Weights of a small transformer language model: width 96, 83M tokens.
Each number is 128 + 32 x the weight over its row's rms, rounded and kept within 0 to 255. Layers, rows and columns count from 0. The size above them is the row's rms in percent of the matrix's.

# layer 10 attention value, 96x96, rms 0.066, rows 0-71, columns 0-95
size [ 86 118 110 129 120  95 108 109 101 108  87 107 110 110  89 100  97 128 107 108  97  90 140  80 106  86 101 103 103 105  96 122 127 112 112  92 121 114 137 133 109  96  93 104  99  90 116  99 100 135  97  83  97 127  85 114 103 101 125 122 123 104 118 106  73 127  69  79  68  66  75 123]
[[108 136 109 231 111 134 156  94  89 122 114 102 160 134  78 134 144 128 137  97 138 115 162 120  89  70 101  74 147 118 154 167  51 122 143 122 158 169 134 127 118 135 147 110 140 115 114  78  97  89 165 115 145 143  66  87 103  33 129 176 140 133 161 109 144  89  85 128 158 151 144 108 130 125 145 118 131 117 123  61 182 133 152  86 105  94 144  89  90 127 108 147  63 174 116 123]
 [118  58 175  77 150 145 172 192 162 201 125 156 105  99 172 153 131  52 151 150 124 149 167 152 127 142 157 132 135 110  78  94 164 118 104 144 127 132 131 122 143 125 171 165  51  97 106 118 127 160 116 130  92 141 157 175 143 150 145  92 124 141 103 112 108 104 154 116 119  72 118 108 128 126 105 158  84 141 130 188 114 133  86 196 132 147 112 118  72 118 206 118 194 126 118 125]
 [106 155 126 115 132 110 110 114 147  38 108 108 126 146 127 124 134 146  88 146  99 125  79 129 143 151 118 180 110 158 142 116 125 106 123 140 126  81 116 156 123 128 132 182 193  84 162 161 164 108  60 131 105 143 148 141 122  98 180 136 128  98 133 137 113 148 152 144  75  99 112  90 143 118  93 105 201 129 167 195  19 170 159 128 144 102 104 205 157 125  74 120 122 129 104 169]
 [136 108 108  93 118 117 147 137 100 198 125 118  99  91 220 148 110 113 167 108 105 235 155 139 131 163 142 133 115 127 116 112  92 113 122 131 115 109 126 130 120 132  87 123 105 156 118 134 121 116 172 122 138 143 163 127 162 139 141 104 147  96 152 145 181 106 121 140  84  17 116 128 132 119 125 110 146 117  66 183 201 115 118  34 119 156 102 139 100 113 167  81 159 102 136 142]
 [143  88 116 111 153 126 157 133 125 184 134 128 162  96 157 129 122 103 162 114 101 210 195 159 140 137 214 118 118 124 103 124  78 125 139 157 115 157 150 108 127 141 103 185  68 153 119 115 125 115 143 108 145 164 162 114 134  92 127 112 141  91 128 113 191 118 136 153 122  75  97  66 112 124  77  83 113 137  57 202 135  97 141 149 134 149 104 157  66 115 190  80 175 141 126 131]
 [ 92 102  86 110 138 130  72 136 129 129 131 116  87 129 158  97 149 207 107 158 112  85  65 134 159 181 132 165 132 104 157 134 141 107 147 125  51 143 134 123 123 129  56  73 169 139 129 166  73  86 117 111  66  49 158 121 189 193 105  85 131 149 151 135 124 134 123 117 125 113 136 196 126 145 136  85 163 128 126 130 159 132 158  96 115 172 151 140 155 119  67 144 135 125 161 115]
 [107 135 144 155 109 168 142 144 134 123 104 102 117  83 206 142 137  84  82 122  96 215 191 128  92 133 114 152 134 122 129 113  96 102 119 128 144 111 124 130 136 125 107 102 136 159 117 122 151 113 120  83 134 128 123 142 144 116 181 117 155 122 128 105 170  62  98 103 143   0 129 120 165 129 119 139 179 154 106 138 176 164 125  77 110 108 126 109 121  71 107 117  99 165 136 128]
 [117 165 104 127 135 111 109  96 127  51 111  96 139 134 130 111 131 170  89 124  98 138 109 123 123 133  98 196 100 156 166 116 109 124 131 138 134  86 110 145 123 131  88 156 215 115 162 165 168 106  84 115 115 125 163 129 130  95 175 137 133 118 144 138 166 135 132 140 101  85 103  97 137 121  96 100 237 126 129 184  63 162 169  91 136 108 116 216 177 126  57 122 101 143 130 148]
 [165 160 107 151  99 136 175 108  92 180 128 103 155 103 143 141 102 109 164  93 146 212 190 112  96  87 110  91 110 129 117 127  75 172 120 117 202 111 109 122 126 122 106 140 123 162 125 114 167 134 198 111 191 176 103 101 123  84 150 126 142 103 160 135 220 121 103 140 133  83 105 105 121 121 151 170 118 136  79  96 197  96 109  65 126 131 118 107 116 106 169  96 100 129 124 124]
 [172 112 144 140 117 109 168 121 114 182 143 145 119 119 145 141 133  86 146 109 138 181 165 112 115  83 128  94 125 138 102 140 129 145 136 111 154 152 134 124 111 134 102  63  70 189 125  71 140 175 185 145 187 140  94 122 102 185  80 152 127 142 103 115 127 101 110 111 166  99 124 121 126 126 158 113  82 116  46  47 223  92  99 124 129 135 123  68  80 150 185 152 132 117 130 111]
 [112 123  94  78 167 112  80 136 129 135 116 161 104 122 136 111 120 184 144 101 116 125 111 192 179 170 111 121 157 123 232 134 103 133 130 145  46 159 170 143 159 121 144  59 147 208  97 155  91  92 123 102  69  91 160 152 115 167 104 103 146 117 111 144 111 121 113 143 140 145 145 151 126 129 130  64 130  99  88 174 204 120  96 112 165 145 145 120 136 143 134 136 104 100 153  87]
 [170 129 177  67 100 116 143 147 206 176 132 151 109 140 170 100 132  88  96 124 135 150 125 108  99 146  90 167 110 103 118  85 178 165 117 126 153 111 122 101 140 118 113  81 129 169 146 133 158 158 105 137 129  88 169 144 114 231 102 110 133 165  92 113 125 123 124  74 160  74  99 165 121 135 108 231 173 142 101 104  95 112  78 164 119 123 145 130 175 130 150 132 165 132 148  90]
 [ 90  91  76 117 130 126 102 134 125 147 130 101 103 128 154  90 155 209 118 154 118  95  76 126 152 172 122 179 128  99 133 141 141  99 154 120  71 153 132 106 125 138  39  72 153 140 115 156  85  92 127 118  60  50 164 116 187 192  99  98 138 141 144 110 144 140 122 119 117 117 125 186 119 152 139  53 170 136 101 125 158 127 169 101 119 182 138 131 129 118  66 162 133 144 145 118]
 [111 111 110 154 132 165 136 144 123 180 122 116 140 126  90 120 116 106 191 116 142  79 159 143 111 140 122  83 133  72 141 126  98 147 121 144 140 147 121 110 150 120 184 192 135  52  95 139  87  76 156 119  85 146 110 107 138  15 150  98 144 116 169 133 154 132 127 142 106 196 146 161 104 138 137 210  98 165 218 163 104 111 111 111 109 120 154 114 137  88 142  79 146 145 138 144]
 [161 180  77 142 105  98 109  80 134 113 110 101 159 155 112 100 124 156 111  89 126 150 132 125  86 140 101 165 104 120 190 112  88 158 143 135 151  82 129 118 121 126  71 124 200 157 157 153 147 110 105 107 120 116 168  84 133 113 125 122 148 131 144 134 209 129  81 130 134 113 114 133 122 133 113 159 216 131 100 107 119 134 149  44 109 103 160 162 214 102  70  78 109 134 187  98]
 [146 105 123 141  96 134 167 119 125 125 124  70 135 132 158 119 150 121 124 164 100 140 125  97 109 114 148 169  94 128  59 120 123  95 132 124 173 105 114 109 101 147  62 214 139  60 154 122 146  89 121 147 120 142 164  99 164  90 160 129 150 107 155  98 168 151 155 137  74  66  85 110 118 130 111 102 163 170 147 142  48 138 208 117 103 135  87 184 102  95  97 116 169 184 108 163]
 [111  68 137 140 150 170 146 152 115 181 124 109 152 105 159 136 144 100 144 121 122 154 187 137 104 132 174  88 118  81  94 123  79 111 116 148 155 164 115 117 131 130 119 203 111  54  93 125 104  82 146 100 116 153 133 115 161  49 183 102 130  98 186 109 157 127 148 148  93  80 107 109 107 125 100 189 119 152 170 190  88 110 138 160 111 137 107 161  93 102 167  73 177 164 115 164]
 [169 148 151 119 105 124 157 103 160 114 114 110 151 129 166 121 139  99  79  98 113 218 167 119  97 102 105 181 116 136 141 121 105 136 115 139 159 111 131 119 137 125 111  79 137 212 157 108 186 147  94 106 169 135 157 128  90 170 139 141 152 120  83 103 171 110 110 105 165  15  82  83 130 118  85 131 199 138  35 126 127 129 113 131 134 111 116 125 127 128 144 136 106 175 134  93]
 [126 123 117 176 123 142  93 106 163  63 114 105 194 169  52  88 157 152  99 127 122  64  96 132 132 114 134 135 140 108 159 152 104 130 139 144 107 166 149 113 135 129 169 139 157 120 144 119 113  66  65 118 110 110  98  94  92  82 126 157 146 104 112  98  97 166 139 130 139 213 115 117 107 132  79 102 144 140 144 113  37 123 168 215 132  95 148 134 140 132  85 169 121 187 121 115]
 [143 153  99 170 131 138  84  77 115  63 108 118 181 146  69 103 135 148 123  82 106 106 131 151 134  84 105 126 144 143 214 170  68 145 133 149 104 150 155 136 145 129 168  91 182 192 140 115 110  78 120 109 122 141 101 114  62  56 101 173 151 111 115 124 123 142 110 136 177 184 141 106 113 119  97  58 151 123 101 121 145 118 149 142 141  88 151 132 148 137  95 152  63 169 142  88]
 [138 116 142 127 105 123 157 133 111 102 117 104  99  99 222 144 159 105  82 164 103 181 105 105 131 115 129 170 102 168  62 117 137  88 124 113 144  97 114 139  93 138  35 131 124 115 172 110 155 130 138 147 147 128 153 141 157 163 146 151 128 124 153 116 131 104 146 124 104   0 100  83 151 117 114  72 172 127 101 119 119 156 181 110 119 142  87 179  93 128 112 136 147 168 104 164]
 [135 150 178 206 102 128 151 113  96  70 130 130 146 142  96 160 149  68 129 140 140 101 158  77  77  88 137  96 119 143  78 143 132 133 120 112 189 123 102 141  91 136 162 152 125  55 144  95 139 169 143 159 196 179  63 123  99  55 147 193 100 156 138 140  96  95 123 112 140 157 158 102 147 114 143 184 124 117 175  73  99 155 141 127  98  86 137 123 126 138  94 127 104 136 111 163]
 [166 119 102 115 112 113 141 111 105 154 134 107 122  98 193 118 152 158 117 115 128 201 140 114 128 122 136 155 104 125 131 128  89 123 141 123 112 137 128 121 108 136  39  68 137 199 131 124 127 133 140 108 159  93 165 113 156 177 108 122 139 135 135 117 179 112 100 123 146   9  98 123 124 128 120  92 170 121  14 110 210 114 142  58 109 160 124 130 107 121 135 122 119 155 151 106]
 [113 106 141 159 156 146 170 123  91 139 124 113 181 126 105 142 140 125 126 120 126 160 183 130 102  96 160 122 117 130  95 132  74 120 122 145 185 140 107 131 115 133  95 222 116  57 109 122 142 125 134  95 139 182 130 121 142  34 190 123 115  99 163 120 161 146 153 168 101  93 104  53 117 122 102 136 126 148 161 170  48 131 150 189 131 132  90 179  89 121 141 107 133 165  88 167]
 [123 148 145 101 123 138 123 119 151  62  97 107 112 119 177 126 138 121  79 126 104 160 130 131 107 121  71 189 114 145 171  95 109 120  97 141 156  78 103 155 140 119 111 137 203 126 141 157 168 113  81 107 110 128 168 159 127 113 196 120 137 144 130 133 147 108 114 111 125  13 100 110 145 117 104 160 221 148 142 180  98 172 130  80 131  95 123 192 175 106  93 109  96 162 134 129]
 [126 111  82  67 145 131  88 124 152 175 131 121 108 120 150 101 109 188 131 106 137 136  95 163 162 147 114 140 146 108 201 119 123 135 142 135  64 144 151 118 160 119  97  67 138 220 106 152  99 102 128  95  89  61 173 122 151 205  92  68 153 121 117 124 160 153 110 135 148 116 111 173 115 140 125  91 120 130  72 142 210  93 101  97 148 167 139 103 141 125 152 136 116 119 162  75]
 [134 132 193  69 116 124 128 152 190 102 115 156  71 117 188 135 135  97  81 143 114 134 127 119 116 127  67 183 119 151 151  75 175 126  94 131 146  84 114 148 143 113 131  97 161 121 148 150 149 152  73 132 113 105 175 181 118 213 136 115 118 170 105 140  94 105 128  71 133  39 125 144 153 120 106 188 198 122 146 161  97 169  90 129 132 103 131 170 174 128 129 127 141 124 137 119]
 [142 158 104 140 120 126 162 118  87 177 133 133 144  96 132 165  94 109 179  86 157 216 210 135  98  99 119  86 126 126 130 126  77 156 120 126 182 108 104 138 130 123 142 123 108 152  95 121 154 155 187 109 168 179 104 117 117  76 132 130 125 129 134 146 188 111  91 144 141  96 130 108 128 125 160 183  84 124 101 120 217 115  74  51 123 123 120  90 122 105 180  84 104  88 147 113]
 [ 84  89 146 118 174 136 149 172  96 141 136 156 125 119 136 153 125 119 157 159 132 100 145 136 129 146 173 108 123 120  70 115 133 112 114 130 139 127 108 141 124 128 142 222  89  24  88 148 115 141 133 132  99 169 131 158 178  74 172 100  93 137 165 150 102 131 170 153  80 161 142 114 119 127 149 157  80 130 208 190  61 140 131 155 123 147 106 176 101 137 158  96 176 101 114 178]
 [149  93 123 185 139 133 138  94 105  84 123  99 180 141 102 123 161 137 114 129 102 129 141 134 136 111 197 158 130 141 106 162 106 100 149 141 119 158 144 115 102 136 126 187 116 107 157  98 122 103 108 117 130 138 131 106 136  46 145 146 140  93 144 110 167 123 155 156 123 131 113  46 120 121  57  23 154 140  93 156  62 131 205 194 125 138 118 154  68 145 102 137 122 188 100 151]
 [115 101 146 186 126 135 135 131 109 106 131 112 165 147 104 130 156 109 114 175 114  93 104 113 128 132 183 128 122 133  48 153 150  97 137 122 139 128 129 121  94 142 122 199 103  37 144 113 131 117 115 151 125 158  94 112 150  68 154 155 112 107 152 105  96 143 168 135  91 173 131  95 130 133 115  84  89 149 174 105  32 144 198 211 111 126 100 142  85 126  94 152 158 159  83 174]
 [106 156  89 196 115 144  84  88  87  56 101  83 150 149 109 119 131 177 125 114 112 138  99 119 132 123  91 114 119 141 173 158  51 123 136 132 123 123 126 147 123 124 117 143 210 116 134 145 126  39 148 100 143 162  98  92 114  46 180 163 150  81 168 131 136 153 123 159  91 132 124 116 129 116 143  91 166 127 144 128 136 138 186  62 133  87 119 156 145  96  76 127  75 156 123 154]
 [ 58  94 145 151 151 124 180 163 161 159 140 154  74 143 134  95  96 205 134 111 123 150 116 154 196 138 110 131 148 123 121 160 116 104 130 125 155 119 156  75 164 139 132 114 150 153 103 159 163  88 163 136 108 106 130 118 149 177 144 117 152 109 152 108 209 191 139 131 177 128 135  98  82 131 140 171  69 111 206 100 103 129 130 105 192 160 110 104 103 133 109 100 206 145 156 107]
 [ 97 145 110 101 109 122 165  90 138 100 114 113 204 104 111 159  92  87 147  84 102 191 165 151  87 139 113 130 119  83 125  94 202 106 165 125 128 165 135  80 117 144 123  87  95 130 122 166 123 166 142 125 125 168  56 109  66 110  79 196 155 151 202 127 101 118 132  88 137 196 124 119 141 139 150 140 171 136 125 147 116 117  82 114 121 116 117  91 174  95  73 124 177 100 135 119]
 [142 157 106 120 117 109  30 135 121 112 113 128 148 116 184 168 120 124 134 100 170  98 114 111 179  97 140 157 139 145 157  78  88 131 102 115 113 122 112 187 136 112 102 124 112  99 145  81 119 139 147 111 167 110 215 189  85 136 173 115  83 147 106 178 122 137 111 125 110 104 122 123 142 126 126 106  42 141 115 106 139 128 161 110 121 127 109 163 150 136 176 126   1 133 103 154]
 [107 115 175 170 132 125 172  80 110 122 131  95 112 124  86  78 105 163 119 124 114 159 152 100  99 104  90  98 122 148 111 159 142 111 134 144 171 147 147  74  91 177 155 121  93 167 125 168 153 126 113 140 107 141  73  64 108 159 112 102 173 119 160  79 100 156 170 189 141 121  82  92 117 140 140  92 180  93  95 132 109 141  75 135 130 101 135  99 162  63  92 143 217  81 109  81]
 [104 107 170 171 150 148  73 112  98 134 119 130  98 144 155 109  95 175 155 131 140 116 108 137 138 112 149 100 158 158 140 106  56 116 122 109 176  87 107 142 159 112 106 134 139 139 127 117 182 113 206 118 146 118 191 187 129 172 137  64  99 180 113 136 198 174 126 118 148 101  96 119  76 123  94 115  15 154 164  69 135 137 129 130 155 103 130 141 128  83 162 140  98 121 136 148]
 [ 87 135  70 181 148 104 156 108 116 177 138  91 105 135  92 122 122 180 171  84 136 124 103 139 170 126 144 155 124 107 132 185  60 105  98 129 179 160 159 129 123 156 138 151 153  95 105 110  85 138 151 154  77  78 185  88 100 149 131 110 126 103 174 110 105 207 104 196 147 155  83 111 117 138 173 145  83 101  94 111  82  98 102 127 158 135 135  84 162 122  98  73 146 134 113  87]
 [ 90  83 155 136 162 187 137  95  89 120 126  95  75 133 113  98  95 178 151 205  86 126 161 127  98 110 138 122 154 203 124 181 127 124 130 131 186  78  94 177 133 123 126 120 140  60 130 118 142 113 120 122 118 129 144  89 187 161 124  99  97 123  65  83 128 124  70 173 152  68  83 115 106 120  84  92 102 111 118 112  84 160  86 159 112 142 162 126 109  89 125 146 124 120 122  77]
 [101  92 137 114  99 150 206  98 114 137 100 143  91 115 113 103  97 122 148 152  94 123 133 167 108 146 123 117 159 156 121 159 162 119 158 141 145 105 143 178 143 129  97 111 128  94 165  98 182 180 162 136 112 210 121 122 161 102  81 168 179 200  80  78 142 129  76 102 155 113 124 134  79 117  51 123  60 137 177 131  78 115 108 144 131 111 175 134  98 110 116  76 151 167 134 102]
 [ 60  79 145 157 192 137 107  71  68 156 124  74 142 142  91 155  67 145  91 158 121 151 175 118 161  54 128 147 142 159 143 112  98 120 151 146 169 103 114 182 129 127 132 116 104  95 127 162 122  94 116 102 128  95 107  76 138 143 153 128  75 101  83 145 141 160 105 140 134 131  71  94 122 125  97  89  98  92 118 152 104 157 108 196 117 130 122 113 145  90 189 134  92  86 100  68]
 [113 130 132 147  84 147 142 123 133  71 139 139 140  87 167  91 100 154 184  91 127 184 136  96  73 129 113  97 122 161 108 110 130 105 133 118 193 145 150  77  99 171 142  90 114 151 105 137 166 150 135 149  95 132  89 157  74 159 123  89 159 171 177 107 120 157 199 140 131 127  82 109  79 153 127  80 110 145 137  97 152 143  95 120 156  95 140  93 147  34  91 156 200  80 132 129]
 [173  95 166 137 118 136 142 165 122 154 133 170  80 135 123  51 208 125  84 186 121  89 126 113  82 181 138  70 111 164 100 187 121 143 130 148  95 139 164 114 113 132 139 158 134 150 123 121 154 100  98 118 146 109 120 150 196  78 128  98 189 157  76  99 142  97 191 108 112 100 151 122 130 135  94  89 195 152 164 120 160 124 139 162 128 110 171 150  67 134 126 156 154 138 161 152]
 [132 136 178 152 138 115  97 117 129  95 112 163 129 139  94 129 204 105  71 156 129 123 161 127  76 212 117  97 117  93 113 106 107 128 136 129  56 170 134  47 125 108 133 137 118 172  94 133 128 111 146  78 186 100 106 170 151  74 125 133 167 152 160 163 193  99 154  69 133 162 143 102 167 128 115 161 186 152 148  70 169 110 160 108 125 106 108 139 138 126 104 164 136 121 165 157]
 [176 150 190 151 143  97 144  69 115  66 103 132  94 136  70 127 203  74  68 169 105 137 173 103  92 158 102 105 144 118 123 131 187 155 102 144  77 148 121  85 104 134 124 140 113 187 140  83 123 131 106 106 181 171 161 108 121 119 125 129 164 147 104 126 105  88 100 142 136 147 135 115 169 118 109 118 207 104  88  72 112 115 145  90 115  75  82 171 162 135 111 137 117 154 106 153]
 [171 128 164 147 138 118 138  90 112  90 116 145 118 109 103 100 216  85  81 182 105 127 190  87  64 192 126  98  93 134 101 148 148 138 141 148  64 175 140  95  82 144 148 139 133 125 109  94 111 128  72 102 159 108 105 131 134  65 126 128 183 166 116 124  99  68 136 123 101 140 106 111 170 135 107  80 225 132 116  84 156 121 142 155 109  73 134 130 135 104 116 155 124 131 125 141]
 [187 152 130 149  62 129 184 121 116 109 118 148  68  96 118  73 131 127 163 122 138  94  92  60 146 122 106 112 107 185 108 129 136 132  65 135 173 131 161 156  70 197 130  89 130 116 180  67 148 193  94 137 125 160 130 133  97 132 120 109 195 157 105  95  77 158 123 167  87 114 125 169  98 131  89  81 123 123 112 108  90 116 120 144  81 103 153 136 116  96 130 136 166 152 101  94]
 [122 134  98 109  85 158 139 103 145  80 123 119 172 103 152 136  66 105 225  75 101 172 123 140  99 109 143 103 127 113 138 102 184 116 131 114 160 128 106 142 127 153 103  97 117 106 146 121 137 191 175 160  74 190 146 139  42 158  99  95 127 189 155  91  73 136  88 132 125 108 110 144 100 139 129  97  82 132 135 134 132 129  89  77 157  85 159 123 159  61 100  93 144 134 112 152]
 [133 130 143 136 110 143 110 161 132 132 125 167 127 124 125  94 188 133 115 161 132  96 133 142  43 235 144  68 110 125 104 148  91 117 159 125  79 160 154  77 129 104 126 135 139 112 103 131 150 130 152 101 160 109 102 194 183  65 101 121 180 174 164 136 180  96 174  62 118 138 125 126 143 136 114 138 163 185 166  88 172 107 137 128 115 124 165 132 102 118  83 159 134 115 188 147]
 [197 201  99 118 107  98  97 146 133 120 117 115 164 131 144 183 130 118 154  66 157 106  66 122 175 107 136 179 117  86 160  78 114 138  81 103 112 134 128 169 121 115  96 125 143 138 150  94 102 165 136 134 144 151 198 159  63 146 120 151 104 101 169 172  92 132  97 145  98 162 178 168 167 117 157 164  94 128  74 144 107 119 152  68  88 123  88 153 153 182 129 130  88 139 100 153]
 [174  78 103 116 147  91 118 156 147 194 128 172  87 144 115  98 164 145 106 170 128  97 110 150 165 127 166 133 116 148 118 175 106 129 117 140 117 109 166 183 157 110 108 161 186 116 140  81  89 105 111 130 139  88 201 139 180  88 136 118 136 162  63 125 170 119 143  94 132 142 159  95 114 131  93 103  90 148 189 108 138 106 164 146 187 110 167 152  80 194 167  89  90 170 146 154]
 [ 53 104 106 145 123 128  92 112 127 139 140 102 168 127 129 148  40 140 159  76 151 177  99 127 190  37 122 146 147 126 136 115 145 122 127 113 205 100  87 143 144 135 145 100 100 141 139 176 118 152 157 160  81 142 110  96  67 180 154 109  71 100 142 118 135 186 136 160 120 120  83 112  89 133 147 106  77 108 122 160 144 147 104 142 174 151 117  92 149  87 172 103 159  94 115 109]
 [135 161  77 160  88 100 127 132 123 118 135 141 106  77 195 122 104 162 172  46 176 119  92  89 196  68 107 163 130 131 132  97  83 122  95 123 190 142 157 130 110 177 134  96 131 129 126  87 142 151 133 149  97 104 160 150  51 177 150  89 113 131 156 141 111 199 159 170 104 126  90 137  87 139 139 107  39 125 107  92 119 119 137 129 154 121 108 123 144  97 151 126 109 136  86 126]
 [ 73 116 132 141 124 160 183  72  92 133 107 129 103 114 148 145  64 144 133 140 101 150 152 131 148 144 145 172 146 158 113 124 135 111 152 138 148  98 144 187 128 150  97  67 115  52 159 122 178 154 103 124 154 157 107 108 172 130 116 161 136 155  88 117 137 122  58 136 131 113  99 127  91 118  52 116  44 113 163 136  39 141 131 181  83 141 154 117 107  89 142 102 113 131 113  60]
 [ 62  73 146 157 128 113 118 109 138 157 136 129 152 139 157 127  60 142 124  73 150 169 100 119 192  18 115 126 141 131 134 117 152 121 157 130 211 110 119 133 153 149 134 102 109 173 138 172 134 133 160 161  91 155 114 104  56 156 166  95 103 152 127 127 146 188 145 149 140 121  95 104  77 136 137  82  74 110 178 158 144 145 121 135 192 114 102 117 138  90 173 101 144  99 114 128]
 [ 90  81 138 157  83 134 126  92 124 133 116 126  96 120  91  86 104 153 128 143 141 106 148  65 108 123 114  81 112 205 101 143  82 125 132 146 188 125 160 129  87 167 129  67 146 100 151 109 119 192 118 105 124 119  83 141 133  98 130 119 181 204 116 112 148 165 103 128  96 131  70 122  84 145  90  75 120 143 135 100 118  99 114 166  96 116 144 100 138  40 125 144 156  71 132  57]
 [164 132 111  92 125 148 173 121 116 134 116 131  86 118  90 110 153 113 126 196  95  88 139 150  96 191 143 128 129 163 122 184 166 139 106 142  87 110 130 187 124 123 118 154 129  54 153  94 144 138  96 120 139 148 139 110 231 114  88 158 149 115  61  76 104  73  79 133 133  93 154 145 135 116  73 128 157 121 100 137  89 112 111 138  88 146 206 154  82 151 108  97 122 182 131 106]
 [199 153 165 149  99  87  95 128 138  96 125 166 133 111 137  99 217  81  76 131 151 112 130  72  80 162 131 101 102 134 107 126 136 157 106 131  88 166 145  75  94 133 127 123 114 193 137  88 121 129  93 126 181 130 143 166  97  95 149 103 165 175 116 137 113  88 182 134  87 133 137 117 155 134 126  79 206 157 131  79 177 121 166 122 112  77 101 155 140 134 129 170 101 128 129 189]
 [201 169  55 120 111  88 139 193 177 144 161 148 147  94 213 117 175 127 162  52 151 118 103 134 126 116 121 166 101  85 130 120 113 135 110 123 119 165 164 100 125 155 143 150 148 170  94 117 119  76 114 170  84  88 145 151  81 139 137 117 121 105 172 143  80 128 196 137 125 146 150 150 120 142 193 147 144 137 129 132 158 115 150  96 169 115 140 132 122 176 128 118 120 160 111 209]
 [127  96 153 135 172 115 228 128 115 194 131 135  61 145 106 105 144 118  93 101 115  93 108 159 185  96 101 136 143  92 134 142 178 136 134 156 111 139 151 151 141 161 137 164 133 176 134 150 161 129 141 140  88 174  99  65 143 109 102 152 171 136 113  94 111 140 124 133 160 116 169 156 107 119 106 173 135  90 175 194  96 106 116 159 168  86 129 153  95 171 147  76 197 193 113 132]
 [117  66 114 108 133 160 122 138 171 132 170 114 178 120 181 100 140 112 127 142 120 184 191 123  46  89 130 102 122 154 129 164 149 141 191 135 155 148 127  87 134 136 150 139 123 141  95 176 105  82 107 152  76 103  78 118 109 101 147 104 105 143 124 108  92  89 170 119 156 107  95  89 121 154 188  70 199 130 156 160 189 151  88 133 169 111 177 112 128  85 102 129 121  82 136 159]
 [184 123 155 120 115 149 213 136 130 108 137 113  78 120 127  77 113 154 165 112 102 130 135  91 115 100  88 117 117 181 122 142 178 134 100 138 180 125 151 132  90 201 141 118 131 149 141 132 154 123 109 142  83 180  90  83  76 180  94  99 176 113 141  66  80 145 152 170 149 122 145 156 101 135 115 104 164  90 104 143  82 147  80 117 117  93 144 133 117  97 116 157 219 153  92  83]
 [187 167 157 154 121 104  76 171 162  79 145 153 131 122 147 108 197 138 108 125 143 133 118  80 119 149  95 124  93 118 111 116 101 142  94 115  97 166 126  45 104 144 154 124 114 210 100 150 139  73  88 119 153  68 113 162 112 146 179  91 138  81 152 149 124 110 215 140 100 143 145 119 146 141 169 121 194 131 111 113 178 134 161 111 136 107 102 123 125 134 120 185 166 104 137 185]
 [155 121 189 140 169 168  78 170  95 136 145 130  87 146 138 101 205 155  94 200 153  83 126 115 105 164 139 104 121 151 122 143  66 146 113 119  94 121  96 120 132  86 160 188 160 147  86 138 125  67 122 100 154  56 140 164 195 123 163  76  97  95 100 148 165  96 164 137 118  72 134 131 151 117 132 140 175 149 112 117 180 162 156 143 109 140 124 154  91 145 153 175 117 120 149 152]
 [112 136 171 131 138  97 172 159 101 139 123 144 105 111 132 110 132 232 184 137 149 149  10 136 111 132 133 115 125 135 162 141  98 126 122 141 193 140 173 137 114 144 113 140 143  90 110 105  51 104  52 135 121 109  83 114 140  99  65 140 130 133 113 149 124 153 110 119 141 162 119 115 116 124 140 155 164  92  73 193 136 112 130  48 117  97 116 136 115 112  83  89 165 141 122 151]
 [147 200 149 118 106  89  72 101  99  80 142 123 142 124 100 111 159 124 194 138 127 101  61 107  93 179 157 147  77 110 101 136 103  91 103 107 120 106 171 202 120 155 111 180 143 135 121 146 121 188 171 152 137 146 155 121  73 161 142 121 104 191  81 130  54 104  80 164 109 116 157 143 123 155 138 135 117 111 176 100 103 115 131 158 119 129  97 145 124 193 130 118  84 135 167 171]
 [114 131 168 116 137 141 166 170 133  96 123 108  99  92  57 117 109  88 120 138  78 104 117 110 102 104 151  78 130 128  97 139  84 112 124 138 180 142  79 116 134 133 149 103 103 162 124 123 146 128  26 137  70 107  98 131 101 199 116 151 119 176 100 111  90 101 140 102  78  76  80 171 123 132 160 137 139 136  83 179  79 110 142 133 143 107  80  95 138 125 103 208 150 124 118  65]
 [ 90 104  73 141 111 134 109 115 189 151 133 109 124 125  64 140 142 127  84 156 147 103 191 115 188 145 136 146 129 124  96 105 160 146 122 124  76 108  78 111 124 115 137 139 131 151 131 169 215 135 185 125 115 106 134 130 148 137 237 135 123 128 106 110 153 138 172  52 100 129 110 162 148 136 118 158 127 165 187  47 128 111 122 155 137  83  92 128 122  83 140 176  90 118 146 111]
 [156 123 172  96 128  86 188 148 118 168 127 148 142 177 168 108 125 166 188 145 124 125  84 137  88 144 157 125 132 116 174 153 133 132 127 139 198 141 188 145 112 147  98 191 109  55 104  94  54 155  70 126 142  88 113 135 140 109  74 157 132  76 105 140 133 119 111 112 129 206 153 136 101 122 100 121 163  94  52 117 101 109 100  96 116 107 145 132 143 133 118  98 188 169 114 122]
 [114 173  91 133  91 102 136 160 151  70 120 131 123 168 127 138 121  97 134 162 128 177 142 118 113 151 129 112 140 234  96  98 113 140 158 123 138 131 108  97 100 125  87 176 143  85  96 117 152  91  69 146 167 164  75  94 140 139  74  98 130  91 106 127 144 173 150 122 135  70  97 193 186 134 102 201 127 134 175 143  68 134 133 116 118  77  78 124 139 122 112 184 114 151 158 128]
 [141  87 192 116 142 125  78 140 115  97 122  79 125  97 143 107 136 119 182 134  92  95 167 133 103  92  71 111 130 166 154 140 112 109  97 133 224 109 129 154 136 138 120 155 122  88 128 123 142 195 142 128 129 179 187 169  94 119 198 158 174 157 150 136 113  67 121 141 137 138 146 108 118 118  86 106 168 148 103 114 117 128 100 181 140 156 199 117 170 117  99 156 120 209 123 170]
 [145 199 148 115 110  85  75  98  96  78 141 124 144 121 102 111 154 128 195 135 126 105  62 107  95 179 155 144  78 107 102 138 103  90 106 107 120 101 174 200 122 156 110 175 139 139 124 145 125 188 170 153 135 149 152 125  71 162 136 125 104 194  85 131  55 109  76 166 107 119 158 144 118 153 143 134 116 107 173 100  98 113 130 156 121 131  94 145 127 193 132 114  86 135 168 171]]